python train.py --num_hidden_layers=14 --hidden_size=64 --num_attention_heads=2 --num_key_value_heads=2 --head_dim=32 --intermediate_size=192 --vocab_size=2048 --hidden_act="geglu" --norm="layernorm" --norm_place="pre" --norm_eps=1e-05 --positions="rope" --rope_theta=10000.0 --rope_fraction=0.25 --qk_norm=false --attn_scale=0.177 --bias="all" --tie_word_embeddings=false --parallel_block=true --extras=["capped logits"] --init="normal" --init_std_qkv=0.0608 --init_std_o=0.0115 --init_std_up=0.0608 --init_std_down=0.00663 --optimizer="adam_variant" --learning_rate=0.00221 --beta1=0.95 --beta2=0.98 --weight_decay=0.11 --lr_head=0.00522 --max_grad_norm=2.0 --warmup_steps=210 --schedule="cos" --final_lr_fraction=0.0 --batch_tokens=8192 --max_seq_len=768 --doc_mask=true --train_tokens=93400000 --max_steps=11402 --dataset="wikipedia_en"
Each number is 128 + 32 x the weight over its row's rms, rounded and kept within 0 to 255. Layers, rows and columns count from 0. Numbers have three digits each. The size before them is the row's rms in percent of the matrix's.

# down: layer 10 MLP down (transposed), 192x64, rms 0.116, rows 52-118, columns 0-63
# gate: layer 10 MLP gate, 192x64, rms 0.118, rows 53-119, columns 0-63
# up: layer 10 MLP up, 192x64, rms 0.132, rows 53-118, columns 0-63
down52 101:083134104190109127117130115116131173140110175082128123119096064149137132066170150159112162097132132083155174152198156040107140094096155132108120124092085145122124179114114157126138131136124203
gate53 100:150189071142152139086058121184116125104102175158089130181176112158131093122089100117150112063127119098177137111141182125131092160121112113155094140071139192098144124099133167132123131177096130
up53 084:097145146164082151087112125124070109151126099108149124144145111030161145098170158107080160110145103105127180155172088134109175138123179123072160081070121108108091125133162130070156148135107155
down53 097:145147121093155153114071122139142091140094176092124077110127172169189107137086188150148158146077215098130115123156152073140104080133046140150124134106103115081143177119138128129144145120111150
gate54 106:178079147117064124106161127089143209167105120143145109094129112126103149128107136060124127170088162167178130167139156145033138148150138091141135147150107065104146082144102156152130103103101138
up54 098:120063197146093126168120155124093106141095160094165109073181119193162178162119161141027140112087133150131148103106164131110144129130136114138164109125135091145191117130161140081134159098133138
down54 103:101157089088144060081120154113158172120144121133099078153123087071157150094075170145128102120104148129143182154164075186135120201118139087115081176091138178122137156129112151141127154111107159
gate55 095:160152090144030134187142147078057149103127118095076148062118114125121134185133146112129143119112159126146119075164136133138151137115142198104104109158085132160117089153161151116138192102106141
up55 075:136120071172120165111091176147110089137088124140124102119109101052154121145206134092155147124096143126155174190091097100071110182113134123105128082169169115077150128147167149143081144166127128
down55 085:137105174128138137113119094109172101140177132169105145134174102199058135130026156179157082105128157086118150158193163138101154122085142105128131131096075126150142108122109139117126116084155096
gate56 081:147136120116134111179155111133120115154143124089076196184103097132071105159157161139105153115089138123107095133217144143176112130149162082137125117110067155044105163141090173103157153145152124
up56 071:158153099134168089169146116115086155156124140147157186181137090114123137118176149064099165093109122076131078126135118149137177142106105028158157179137089121129124127077064105109135115112121158
down56 074:102057157129130144067110155123113148170132116119159154086143193087140167092096139132127083165153132153181147118034133140106121131133096167145091084096139092154179077131157095152142113169153146
gate57 096:143107109124109169172081135128115129117132162160116149090117124137114146164158159070148131160067094109189108122124201105118045122135215138107127129082161136151132126154087111185172142121076129
up57 115:105097157082146176170122132084149106116084139082106202127058115112133138160164164098082179138115106164172113114111130140134089123158194150141149136159156064138123130126081077125154137123062115
down57 100:128203152142128038152143151136189142155074107135114106152123125113136125093131121059128128126099040143097147160116104158136151155106109143125165183202116100164126168087131112080123136146120118
gate58 103:166173148084123164160118096181100166174159118117129149098127124134128125172121151144124140125068090093115106064098105100125144138140175133143102122000153158093130114129125108180123104131117164
up58 105:121106126112115139112199132097100117135102126111168133150193185170074089078137161155160153101166082134120096152191119131145138118129084089142136135099175130132152126139013173106151124140133134
down58 105:193066121161100124153114124136062186168121149147168119105091200084092099160091106108113147099121106151140095099114164145146126077144123191171147080147138167139158088127095081151118131166137120
gate59 103:147142164056118200087153139115111132153119185137149123141144137114144157078108134115140089055156159149163117107116149076116103105092154086167167116105147161068165080122133121126150212120160110
up59 091:110155148139140122140115132144115145105030161154141124110072126152138161102150146095074166182112120131134108152039195126135118108138117161105152113129157079146165116134163137086056158089135077
down59 099:086099098116135077096147101117136151088096102114127145118177116094111135061098136138131174099134087112148114115153111167158111188118101176166172145162113069113111158109156114163183195189167086
gate60 103:192117162116090136151128108212074202080130176168115133163137098131102131199109130109115109080091094088118094113147165138125143123085121126096114088103156177106145090097127152150143137153077145
up60 094:169129176124118117159137097183123191138136138185167091170074120185096100136065173121118111087069092117155139127155081108114208151104101150112178102121141124108114129104080129126168115116103116
down60 095:131132112163080119146198142084182050091169120174079160098101107125114110110129086088118097133157115091143164110098123127147088088176140115145208186119124113115175147107159084137148137145150142
gate61 094:120183178114137130144075126092097151111179142136094152040076126118104096154155145160105132088096122169102114107151182168131121135051118175136128153087196128163145125129171123159146098113117168
up61 085:160105186110158147138135115122154105128134179149136114165106087108150116129074109095156111052173108089084192133162108134154195121132100126094162145132103131063092155116171065164129170157108158
down61 086:154066114174105136109173142101108084122107053142117117129213131161166156168145119119137096109190101117106167137128143082131190130142148116127131083116083115160133158131142166067170131098082168
gate62 103:142110168119148122110111072095062073077099167116100174092213099078071151134109134123172142136136103112141079115123123129159105113139136113112177127137171184080153100164159168087158108133119147
up62 132:150166156164207076149089063084135164124144129146098175108181142106129145121147138108104142137122107052130100129174136163161136106168079108195109100141097160104152135121082119087175164151114126
down62 109:164089085130139126189126107110164120140138170150128156091141092097115079152140099178161136136136076157142153174137106121148118073145043073122117119115113057156135171056121147133169166120163111
gate63 117:175117173102162118142146110119122098099118115097166118030120154126098100133097158144130143092142135179136041113092129138091111120150117153103108123153194119099137035163149170162117122082150119
up63 105:146134139122080112148144090087151176154130170117081118085126104129098165108078165184125062139179116159184164152130109101132176126092124132185163167153158163129151083099149130097110080064110148
down63 107:141147124151148101119130171151111106052142156128133102177151160088172124148073073100113129120139130137134044087182166178104086114161116152108120122096181153168094121117186140080177122110111153
gate64 104:147130067073101155128150103116125166191120120142225138099145105148168147165131152144150088047127111074118082147151108110128160103146131072148110111137163108121178188120113111102148089145096117
up64 091:091083155194066103123129146129073130159149123139107129140133111091127156128166109118081145070163148106133152158136128150196085175026127131127138132120166158100170093119174101090086157133135114
down64 104:169145093107131116141136118162136143073158152166063111115152147163101096071139174145078150181129143165132115182153192164094129126132130172146118132110133080094090080078118140176064121172097128
gate65 104:127139099135131108166147074130090094109209170172118133113142171171032064123120121112134157168070075109174126142133125133133139128169125167146131112116147069075107105142129110155159176123149117
up65 093:132144109104108121121170081117170165125135075101196150221171133159134091074109162165152135154139129121094095119112189085083148134148085159145108100158074155109092120095080143137125133134171149
down65 100:119120118140136166160131135128115121163143167099140088100132137156179081137043058101108093099155119117113133100166125117147116141131183132174159079121141078127145175045200138085151159147096114
gate66 099:104175159088191131126104104120126114135180111115141093155223146127113153199139107204100112112076095116143090121134116142115102120117149122129083116043108155139149151108108143191150127110119167
up66 091:161180189136176095159096122075111143142162131109121128122179053174083080143142126122080149157138119124124195145114125107090138108113190140151148049082108093126107124189107133119137129159133139
down66 104:176123161182140172131179135117124120087102138137141183102085109118133078061216113103100149149091156123124164088118085134073083143133143121116080085164139107082171121172122141162160113135128103
gate67 107:084122127132124165099105111074085159127135091171136105107138150175127086126134168115143111127109129198180083068126139088141125148134189110152057133134074134152158161134160114054122094189100126
up67 113:127163109129124093128175123104082150178088131151169078079133175111103148186140125117143113091107126151086129105127096095153156169172177109166073174148111164150188142121131104081133100173057109
down67 098:130164129102098095107089091111166116145147150131076153156134074124140129090152142126163114160105127125149140125095111196153107125162044119130174140117186133166064099065158173175152184107092138
gate68 118:195133140123082189075132162076108098122123175139149065107156051103135146095093181131124100163085146154113151122106142108183130121108132148144110121150158105180190142189112106114114137086111125
up68 117:101123090117143068117128184134129150098168119094190124147100123130170101168158118054115148124132093140114080120148137131145090120170164111112100129134131132121117128067123166097149226096181059
down68 118:209176142101127138105138106097132081083152078177143114097192095113086139129079086126104126205113137071135151155162118121134096123132164118158114139200115126169157139144089125125138093138091174
gate69 102:146137148075111159159127099145140115173103090115175090097116086160129156109144130078142160045122120165206110138136115145099121129089191096150165102127142115186133128126121183096120139058123184
up69 096:138139101130058149129100105041125114167156095192149158118107126174108089145132200164148139159186152125142151163099142113097148156060119135137152147157081146164103135116099133086142117125166069
down69 100:137159114168131120108145141203077134050255121149111141121132139073147107147102113141054088161143141121116118100110144166132119116127140143158109146142135112056126115147138086155137127116130111
gate70 114:187123106105120145128140078126126113112102178103174132140153068163133107047110135090123145126126094154174094153110226127160143116145108142149187137101156132179085094127113130101156099137060151
up70 123:124120140136062107104122063118172130141136121134111140154160158176108144051115113149167096153144124087138143152184150133121153078119145130144161026156144106125132180120091099114177127059140091
down70 108:151067157113062106118173145168162155100146103057115136139104153126111085106175181196078092128115114124129105153121149097125168221129159100142140103119132177130129119117095092149136125163140082
gate71 102:129066177161115220104134099145156148157148144104204092083176155116142174144144125159104168120121077110143117076081118057125102148096169154120139099067129139143145130148138115141113146135126168
up71 122:160164087140140059134118165153089134087112092174050125103112112140116078125101137086164089153148136173098122122139136141146129120140083087097092131221110184146126146124074112157179155124144097
down71 117:160135123128108163130160125145156114172105124119080085117157111147107177148130176107096135101101096196127156112064116104111108116104166124150059086124105124143067144156140094179156130204136207
gate72 092:138113092140175134136185145148121173082109171061153171118190101150059109080136096125146158155168098099187160166116111121144114139110114127111154118133168123107066141149179130079147169091095106
up72 087:117097158101086128107136115086099100199162118134158099120099197115183161169112135160109076093111172145091135073119131100147124137136143104113094085094108096125214087123100148115095098173150170
down72 086:174051089124129178143165088167158103027146084090148190111134132076104129075120119124169093151142150117188147167117155094100111139085151103141142116171140126120162151139133142120162142130111145
gate73 088:166169078134123156117124103169155200129098110136134110098093124170132140138187198144157100072109121079059132199115114114108133135120160131172099122110072153157101116087099130151093116129101181
up73 077:148091091149145143087157172112119141154053118164128132153150106073105119162148092132129118219056152123150140098158076108104151109168164104130104094109125133093132103178173163099100155083094149
down73 082:155139168111156171138086092153073149097172115106126132154119159133158073151072159131148123064141141102088119137129115119094131226098189120158149105147117130165138133047083126135104118130122077
gate74 114:118144056147160135117133086194098162171165102200114095142123159129088147124107141125107144137107095123118061095133153131129148114164115039105096050130124134198152104130131158129102110161136154
up74 099:059142139138153103135105089143092086144117083185087116144128185143149137134093137167148120126160098122110125124179204144139133145174118132051176120061167118157086089119164101176138106092127111
down74 093:088207098123129105203105144119088124153169129115143072144118124128110109171107132097080156149162082114094106087154175185173102146144139129167161134125126081156128138143210133117143111086095086
gate75 101:132100168141145190043115139120077148090112117109134109147135087124128132121145186118189125133157160160124173117023159140103109180108097137110072140142116134176093096150130140090117094170133134
up75 108:147092105171131094085147133084130172117035111122123103160121118142089137122101113102246131121130090102135182164117189153128112143093127119148123109140129188179119124154079122132115136139175111
down75 103:144114117091154115151153039101133119099128141146145152107156152089129141113083097141141127112145103057103113162183195039137118136136125158135217156154088141113169089148120098158128124143134089
gate76 100:125140187091130111104169014158135169100121169154147152127141095186052119132113157115174118119137104146161107144158052129102095133083148139098123113115155166126145185121119124126117093154095119
up76 100:151169107131105143128150123151198148130125126201112101154171117134069084140119116152131098124144128056109167140188149139095151048094139166096131105137119061053123130130140160173089141113147123
down76 101:096088089159124205126126173096072150109130072145160149114092131071165155140077179162103118039154162124117171110154117181173110101113109123136163124108146148144114108149114150105143142134183100
gate77 105:169105088101228105173129090125109137143116116156122096146125110176075188160134122135116198119136095111164093099109105096141170128161187113119190120094121168128142159112106132137156132107066167
up77 099:147124163136140111080158111132174181158151118112125119206122113120104092157100115140138120144125170121067114045167125086075133131150129113090088101109101127112133232135131166117093160152180123
down77 107:109111088069172176155186039165112118088141151094125164131112154103112095116116131154138103119122193158101090113170126147145141112141114136158144071108109176102133129209071156107156106120151108
gate78 097:212123127097154095094116140131116072121111175113139126107121121067119162132075114130173112123111142156112170121118152168146129103133149178083116128054190137144194049144146114131123157075113154
up78 095:122144094174067119148153119194157188137163097115155092108129172142157135118137128107092201147142109083159122144113158119135120140114107120205145108188114133142096126130106056076068172132157104
down78 097:139132106120126156202148119149164087139122148138188068190106146072108158107109131114120107119107123122121135151137132073152107083148122146101094153155122078223103095092115138113154105139220135
gate79 109:174109127046198091156090133155094127094135161112114087102129096105130126100110079130119164130139102154185123139145171131157067124131153099115130117123160156105133102143163149218121105138093207
up79 127:123110160085210100143125140170123122111091145117060150107107086122152136157138084132124196141071139146136122097150197084142190115143158122147084149121119130085149132126147098217124094107094127
down79 104:150141154133092110167142068104111125134080222156084105146134142087170097137146059122108163150134109138140083087072105120120150165170103151172107136176100176104110176117099184116147131145101119
gate80 082:130145127154159143150091136143170165113094170060072170163098136110149100112169101105080166140168105214093177129129120138151123096048166144156116092143132120114086150163149086123085136120160112
up80 073:134116112084084180103162122118102214108128127193108153094104091142161144143141169158171087139062131158108114138125182097137127130198159120151055138135186101111133101161110148166128112135117162
down80 076:145183156174139080145104109150156111114119149042136134184130169110116085109146085113104184111189109143133145123104071089134110122038154159173165100111115125139131158145156085094111154136110097
gate81 096:141086134054097174139110170124075108130119169145135122060110087111170165128100168158140121140120161163162137158103113108072151149116183115116138097061159101139143112141219172152124130109101107
up81 115:175139146083123159132160155117169112140143112126168137049072149125106141119096130084129109120120150085125146163177162153098182072154120162117069126120109170096116172125203132138135163059142082
down81 099:118187080119119133135156148122132151132111059126124189147144151119106128144195161135108088108134077087126174145113094155099105135184082100132154133089170170041104080148109122138086136135176164
gate82 089:133152135070116169096086166114129103120121126134167115060068150157157112164101117155134090154121165162119124130114179160086120134215183138194077143122103152066098109133137121123121108131182095
up82 082:143150109088146089049111090139114142121068130143054111146151136139096206174150073185124110130155083143144165116160149134128100147141203127158128132123122114132136169124125142113113096070110193
down82 090:124137146092091176154107182123123131136161109113161140041097131142211074129115096137087115161091140166143082115064173145104153132171158128216105105121132137114100126138147116129095123167148092
gate83 100:174117132128122133046102140106080087093102156110162145057107065150131152161185136130131134134148148117125143143111113086130122125114154132062131130087137076131139127202188175173183133086129124
up83 119:112112149105127162181182088181154162211162121193094101159145124181110097094080125148141120142123117134133121137086135140155131153078121105116150112108122121142086130112123056065065095171103132
down83 106:124107161148116135085158089137116153165171136173122117111120130209105122131057153158129123135101147141120167116160133031151143194050139054131107094127123132130136188122144120105116147103095117
gate84 100:161109177138145114098154078107127098095160114119142142114141109137079142113071182118145125129142102148132094077133110110197151177125151074062112151117172151114201097125139169081173117085104185
up84 103:151119089111137193137036184154083140104185155137146106148152179113128108118171128147134146134105125107113127162086164110098062136216154105140126093093106120135091133113097140092098149168162105
down84 096:138112129106106089094048136160158111079166214141199170086111116176070118081114153161166101176098145103158130127068122112131102176101144122142127134161137130156156117165130151121105117135114090
gate85 108:150012170117090128122114127099124181129106168150181132144121111107132161133074141116148142145106179131130129121077090087126094134083135157133188145121143078181200134135127136122122090087148163
up85 101:206151104091103159051132146096107104089126107070161178132115109142156045099075167103113173129127126134150162150109117163126173107122112131077126178159138125161148087167092120126111152164148115
down85 116:116134138128188131149124138171121114173105071162152107116085203086158168065126154177147129148165159172102095122095091197135091115076089111116150110110165152098113170088113087130151103109104116
gate86 100:118090186040109127124131100143175145161130148188132115140100109147135119080126168151089101119132149154146137122030142139144091115181116157110152094136185071161119184118111146079110149102143150
up86 099:106104154172089124153141156100108139175166092134107144147137104124048178229148152115080191159146099107101133111094128088153103156101156165062129119118117111151120123137147073104150149120121177
down86 100:112106109135162070132149095141169164095142132178100144162156107131130092097131177124108101106081123165110151106177182173112066096174102171099108077149156136147101107091077182098154143174171123
gate87 070:059135174132149072120105108157125139155079078113113146154093068102117149162109124144123135145160165144124122154108112165108184082183152154160169129123079124152182156111060056080139115152133136
up87 063:070133123149165129082104166180113131099126133130217090103143105123124168132119096162200111123112208169125142149084142129083119124123098086123084069089139114151166126099094153127157091116099163
down87 071:141167158110076114160121079090126127158085091139028186207089131143126105127136152096095152159152075137118109089156131115141171136142105123142157172179102149104142168122135118145112142095152069
gate88 095:132151144122110095146101131158062117159109162115095177087135110094180146200117209108225132148116121157129138122105129109099149134181129097114118144098134118100087170129152106128094107114048113
up88 080:121111114080203136127124104070110148132107157166112109114188119197142139122144179140064123173140105121125106125120112170156148110069146051075160165087116140092133091119165082136119111177135135
down88 082:106094109068067133175111128158103117127104155093118117043116116112138118172113107166216129133134165194124132124102103171094119172194165135121129117128066167150100167173108143126131128115111134
gate89 104:099115196110120115095112157175161106140165134152144155068125103126143149132095118103121144147172126136133153182124129156069083183098135109126131178104099098157090142123189095068149114119060202
up89 091:156100102096159139124119139109171141144177088084067168121133074123138064132165175129120134100092125177110113140087167165083125161195120157139106179136154055110092143117165103109090148176115130
down89 101:129190109100154109147101129178075083189093145126165085102138163088151125136113144202115162151168173143135115113089124116080110109132108084108122067161094212128140124120088102126139122124144181
gate90 107:149125123157120144046120165091174108081114088174183081100126104135129139080137151076097106121133184140171159102094188107144080110097160102099108083155153143157160163165121146146182109113113106
up90 102:167124136114171128089154083109081143140087125156122148142165088229121132149103134117087148142185115054130156143147084087182167105080152112154145100164127164120135153120051114108119134152103128
down90 107:093154132102154118150087139114116140169093078117174135107187120112138132139168079148154124093063099146133139171071104149114137113201121146058134206141074154141127147094156155074116125105162108
gate91 104:143080139076111133110132091117072117113133149155156132172155089112111123171124166187137113148117144137141119106097161104129106133125182126043128106130216077203143118150180143087134076118107152
up91 163:123145101141142170122162129157075106070151146111159093129158166157077119079183123120165156092080091139105120117117133112144095144152076057187106125076087174098116102176159135174151167159142123
down91 110:146171050167149110152144100101135076114131102106066065134103135145169130139073195154146105140090189141093148190102119144132095139134099111114117143107101076120178157151121115177156158111166135
gate92 092:132127139122151079070100071117090148116157167138175116137186110141109128179089132225141104096097043059114157105164122146117129122140126178148131165178131136157132104163137081129138134136123117
up92 090:125126098175050103161150138133091074130107118058165178065102083096104169168134132090131170143105115088118144127126109098174141134115134120203140127129136095142192155122128160147154194107127137
down92 094:133130127183182159186145105142140144099100123087104155099129170108130147104147133093075092179188111040105119120138191101143107109162122118096082178140120086138065106154157151133147084148153143
gate93 101:139143125112050149127111124174085121118133125106169146070121111226099120150126196160138132093107106149110087114136100097098120179130182063113124103123156093116118144182141108099113057145145141
up93 108:127112138150205174108117097053157140069135155172146115158153116056138149081115136108116097135087124182125170118087128148149105085107131144102209100147117157147118100167172162141109176147132119
down93 098:094092123157200157151131104140100130052169161081084096170132144141110152068111167116180117130143184120098152076159147120103130094157096137122113094076183148156101115132111162178129164131136087
gate94 095:067183118044134138137123123153147098155138121101097107150173157187127130057121097188114176142090122084153122118155116146102143139163104129116136088114102143113088128131122156133125115241146142
up94 085:126136187143099163112116112117139106153165104147139162153180086061148165128102142156134105067176088084115103114137178122062111113142075150142089094149135124197178112134198123084116121150108142
down94 089:162148123098140080189139084175124110165119159120116122143087148174125075086114145180143126227061122085147157137132142110171125096118150122098144114153052137093088109120129137104094137166125166
gate95 079:108182102133128095139085185108136092159156051128144157149114092101148087099113120131147081040142204127126140158087125162150141139141077177178087125146134134100112091117090116090133123178139137
up95 073:123117148159096186113165116124130106135152116198082094200162059136123127172135103164115173108083108107126096137083165141082120133151175100098070127135130166075156109144096178163128128105145175
down95 078:126202086132164074145074161094093149148116084081158151114071164131150126089123125110152072119168135138146179118163127134167153112144064171124156118144082119174136147127159068076150129147099108
gate96 104:158094100115103150148191135149147151052065174115112109140107092145107136097137170104152160119077099061146102137178131103156129182131149150128095102100150050161163171132145143125127154108069146
up96 115:111126084224158170087094121126097140105155143106114148108056146118162087126156118092153087117172145135163149121102191087112110118125123138116083109142172184082082125121140159102138189124113080
down96 112:135073136120141075136186170205088107144182136125171125108149123098135177060112078090094098117099108106152104125144094140134095101178069150136179138154110169149097132114119134126099116180175128
gate97 101:173124031152155150152128091133124183143122114133115146079119130156095129088205146112164093127144128155131114137159158107119193127094113126129107106153125159125066101119130204150126037119138118
up97 087:148178099110110186090079183139101177098165181148178149155067145145132170091120057138140102149106140172131132129077126141125130123052084123137061103139137133154129112125090137130143127173106098
down97 096:141110096088161093124175194127128071178125108103079155072179071112154111102118146137106180101155112112167137133137155137141114115150151106083128162114088185127127162173145087175119144117066177
gate98 103:106108063161148167170120152203082119093168121166127089067120121132071204098143100100089137100133133128106067148131191106126130128135127101111111148093129159128150091131147153194158160133093118
up98 106:148151064175155147151120130143120177127146088106169123153178100092101165104072113103168118130109129129155163137107192124094171139133107131131075142152122192111116083115098052121144121192074091
down98 109:120121124154142128103102113139147111139162110120116139155114089130113119145122158183122097144161142187094184130147101138145083150123053081138167068101099128104085189083144116115177161121210054
gate99 104:134128137053104166109112050176125123087135124122121081150125126165137144067154132169159167115173143109114144155155088082094135172147125140115165136147108102202047137128135146126149104116119199
up99 100:105104109143150107178139189146142127111102150081166168103170120083128116144136112068083133174078104177183069100158116123092122088157116101166099127128174086071184100144160137156115166125143106
down99 095:139083158110152179108155079146114102151119118053151096132124124111158195116103143170125133117157102133138116099147160047103105124143135143094101172185128139203054155066114159133138129125092144
gate100 110:104030091134129158102124132108130178145161156110141130121121067124102168080120158153107179146153118089146095113090152078123128155179140181127167073122128070145116117132161107132131131102081203
up100 156:126106185163102097151079104095150119113101111114134180087153131075128179162145170144095188087088185153145109145131131086096130150151206156092190134110155075158123129143119129074118132128091116
down100 148:180119134080126089128149143115092067071103073113130108114126148088081144170083138090128193190120105131126103144147141124150159081157131087138130166163093139096114161109115141205112146193143161
gate101 097:131150049099077113156180078139103120083193164139122096156145105150082134125170097092144087114099053130184097134162083160166105133118151084171109139119114145112102140138153138110125179166124108
up101 088:132140120097184135156070143214115050135135125097131172074089130153140082094138122111141125111121145121130169138141085161170094156131152093140141175082081140101175105131151147190142147168083105
down101 101:074137154157126118145205099070146121124118101168072117077174139138100133121165144141086141069142071126145110148115082059124113150115112168130130147103188184166122183101152154089160128131132147
gate102 104:152161128143110134109146078158140204079141116120128137168137073162064126117053115177131161117065115119120131159108150073077120123135141125130193104154127085153078115116125156118169152111111193
up102 114:095168149125134131114132157148145104145122159151129103129095124061061137095121093118154057056172222189184110131091169125155122086104116115120102158099126157122142107132143137143097084107160104
down102 111:111098171180160165091125160117147141101088138119153155132089098100125117148111157128064154161142097097167118210098207133192119158149073130158058124147103139122126088143140136115099090088119152
gate103 116:191089145152113119113138100102114142087148157132138140088132061128065117151102185125153133184113149087124104155093104084096099140179172121128151141139180102103133118159188183090144114090120200
up103 147:191072137113053114115145122129144111152117123133150203153119097103138120113126146103162191179181189115111140165096119121130117108116071170117102166166115077115099138117153089055148100129100150
down103 119:107185113133118071158110149117066116152114133158133136146091185146209149217097126155152127171140172113116105145125152119165119159087098091125104097161139090060082126118138105164090146107098130
gate104 102:137083194144111135122085120045119173095114131143148153086199104167131096114147160147131082147137080071115141149096121101059146157140170148153137120169147113197119149120124125130193123114092124
up104 092:108127158098180046152137155095118114156187124113151135152133129122083076142153091150092184206120157116140129107159109163115114106115102127088123077095133099109128110153173138147187169080187154
down104 100:148150085120116142119153160082140155118082126085123176126155154112206179080160158103117132087161083093144112190124183160125108154147133144093132122156093140054161118114167162100112094122067099
gate105 093:144050106131094092128078131158111115143080148158135087152120140114103183136105146153162114214085104168135134141084148080125069140104179147130142109142065169159193127137151141147127107129077139
up105 091:183089119142110099179148161185115069139077124167045125115093099086140124102086109120155148168081131141152152136113150098103131160102151140116128171167098157178213131114086126133119151097108102
down105 087:139127112125147113178193178114203099178123113103124140191096101134142167147147117119064138121135108134134097192146142147072114086126121166144103153170119137095140148122063092084069115114074127
gate106 086:104134080113126063096144154135095141135126079107103170126133173144138083101089094116102082158076154115113098173159082113196157114149140118169085148188195114146072097150083133116101165130134118
up106 075:157156177135108134134110074119189125122122141157110092148102144133120125151104115163142176130189094090148152092093165053108172118025102126141166074109108125167166142116168142117083155104115143
down106 083:082129080122113085080149185166108115192127071096162187116118134120141079113101151070159137134100145149100100168137073172155105168191121125104117164124165110098144158144060130136143134156149143
gate107 098:122134087149106146130077066168067143076182118159122132153087129106122129092121177157171110091100101125145105145108167136127105131168157180159130165131124181110066037156144161111147115102110094
up107 096:143135043192071133102104077154078105153174099137150119075104144174104098134140084112206101180111142086124166145145191126123134140158129111145057141134147131135142132132120143100129176112112121
down107 095:125119171103150090114141141126162097158074156111183168102145073111129128112188119102115130144121173132123090069144102110055134176130108073140197170151070088124163121154174143144089110128146164
gate108 108:129136126147132190086072066137050165105111190157135106074148074156101180121147119156110094099130112138117171125085176075114079158189153161152119134121117139126161144110107145145155126143094100
up108 123:112102178170145111113092117089130092120101157116097079124182070119101121166200120143176115104158147120132116100122138121167039210178130113133106159161141141069116106142173142157130104139151117
down108 124:131096108118179092082158164090149142157105073081122130166139125083141126147085090125140122093129106088141134125119129085187069122109118181181140183121165160167080145117167158072086157145177140
gate109 108:139123073095138095138086109125107191068132192111102126103140112165094115097152195103145100127105084126187110166155139133151107164131131116160136126165144151179122086136105085091115115210069113
up109 097:124087129170152092104171068132133186131165111053148092173186109110133096107135151128149119112108153107075187089129107141190115130181094115114126144165117128125095104122143111095127170201179127
down109 097:139124132190170184105160075122104067180116056134118147140113136193154158137114164134108087106168180105093169122098117113131136091169117134090134124105085107044133119114162163134146128087147131
gate110 105:140113142098083152088176133122068126095108131130142127087124077109113101114183129112184167124080164144104133097129159150122089134232135075132077154141132182089151081153128121085184123125132125
up110 094:125115083166185159235098115125154151106124180171157140162112104138111157123095164138170131115114063091088159158077109086141072173135156123142157145122093116145132137138126108118098178090093116
down110 092:166116139112113103091120158123149083138081184082181155115146133118147104149153111073158149127105168112120055067135158089110127117183122079205112178138168107126148122114092096152176114178143139
gate111 099:171169171142105129081131073118141125141134147134151192113127133146091127109165122129137087140201137118088122131096125113143094159135168106085080154143166123132073162110097114127234092056140119
up111 085:109118129068197108151078164116151086124156161119144183110131151117115111174121133212149118117139106104115099163123054121158128144091117086122087146074113115100166164130075108169190141122151094
down111 095:136133126156131184156143146111074184184130096140101109110160150132137153105116122061134144094118107128129150112168109086105151067155152100163155122159092106131180112088192162050059106119138165
gate112 099:110158100105130133115149120217101135135124097143097115099128081179118110082141182144131173092063108111161129147158129137062123121173159030128101187145145119130099152179148121120099155148102128
up112 100:134158077126154085107140198160097046119145146156143079112109119143134124137142113157107205071125115101131118149094079099103143184107119081118164102085150156119173186161152096154161089133130128
down112 110:160211099088066058104100190129103084144125113115178097127130100131125095101183155101142129138100164094144069121121117130128121138122155121139111136156173120126144158204151136192147134083091143
gate113 095:142168192088169129091087102102160098118174147094127149151119104124134121104048140122177034073114144092142081129108140097136143121128176140124143125188148091161165141102121116150111104078168146
up113 081:104091142112147118113122125112149091160193071142092128141138125136093000118083125129104074145128070103118126103102176126151128149171110140146197158127119152088095112141123139159176140168136122
down113 088:136129077159131103088151182146119144112130132081116096163107137087131228142194167153098082165130162148094125184154083207149129109121097089108151101118134102167109146121152126084121135136089109
gate114 094:134145085102123148182149139162110137135113103109116130143131167119104123147136177119096196135076102124175067120132121146083142147129208080144115118109112024114100124144105138176105164174100184
up114 093:111079088149177105145130184086167121135154153102120174159163148144137140111152108103130101086119124060133109164171092101147125081141143083137154164090094088152122151114115119114105174175159229
down114 088:127036156127117132060131145149123118185080158120143117129125121108129161111173081155175100133136120107168197120151064100153135154139154117089119111154095158071164135175137091087076164099138137
gate115 100:135143030106096127120117115141094168163140132163095149130143127126111104170155111131155132158086125040146089154140200123067068200148105104113108172143122135126143148123093171118142145171152136
up115 089:115182103108119138165087116124042132071144154067153154132141162120111163177101153176125152124173129103053158081140059102149143093104171116138162110105115114099089167102142139099114119161112105
down115 101:113103115099125093131133122102160157105118167146122143144139116102087164086135142159173111178054129102160103128134185073103152127082068165097173100155113093159184174116106169130181185124104166
gate116 091:183118144133121118103194096118115175137184159116078161111088128180084152129165140133160132174093074105056140159174151149110124111134084130161119146111064090126121180113115142084139109134095183
up116 079:116095130084118129124160095126137141171152224123064144177182122133128088067131122104135163141152075118138167163069135106091124130069136168111161147103142144150124123099127056111174127123141177
down116 084:142181178131145093102113177087116145146119071129103144100069135144171106102111149090151080170149143148176118110163091138030169126130117159145138111147112065080120122135146163146080173148153151
gate117 097:138141128143133098121147087116114146159178113132192100138152138201175115145095138148099132138103126103114129142130139111143090160100179090181057101077098240099146100108095148134133086093113117
up117 085:172082119101112121121163131145113114122099154139112122147107115092164126120172127080068149094173186158159116157129063131183109095085118133152133093114135092180234127144094157086120160089139151
down117 088:168113194151130103117111076138147145119153090128112115073133129180070108156080150161155148145115055092133111127110172109096193146106175145125093112212124120135119115108125092201088140121139121
gate118 109:157139185094127107146126112161145146115157114142101134126167136150096075124089143122142131099151123059144106100152110076137176074102171186094113066080146141190124146121120141123222142102079139
up118 098:133106088151121098139107103124199176130132154124051103179146065115132126133079132098151179102185175110136103098085137162184134164143145169119070084111085131120105107110135152141188136132119165
down118 107:128214147123134146082093173110046084154109144157115101117106149157099149114137144173103104195144136156146160116089109159139145103145101078162198110150124149120109119124121180087102136122103058
gate119 097:124124137198085146122154118155083156115100120094125095108084108128106106089092101129165155123099141141185079151125177140140155125204051086128076163169136181091129069151112147120146141164121155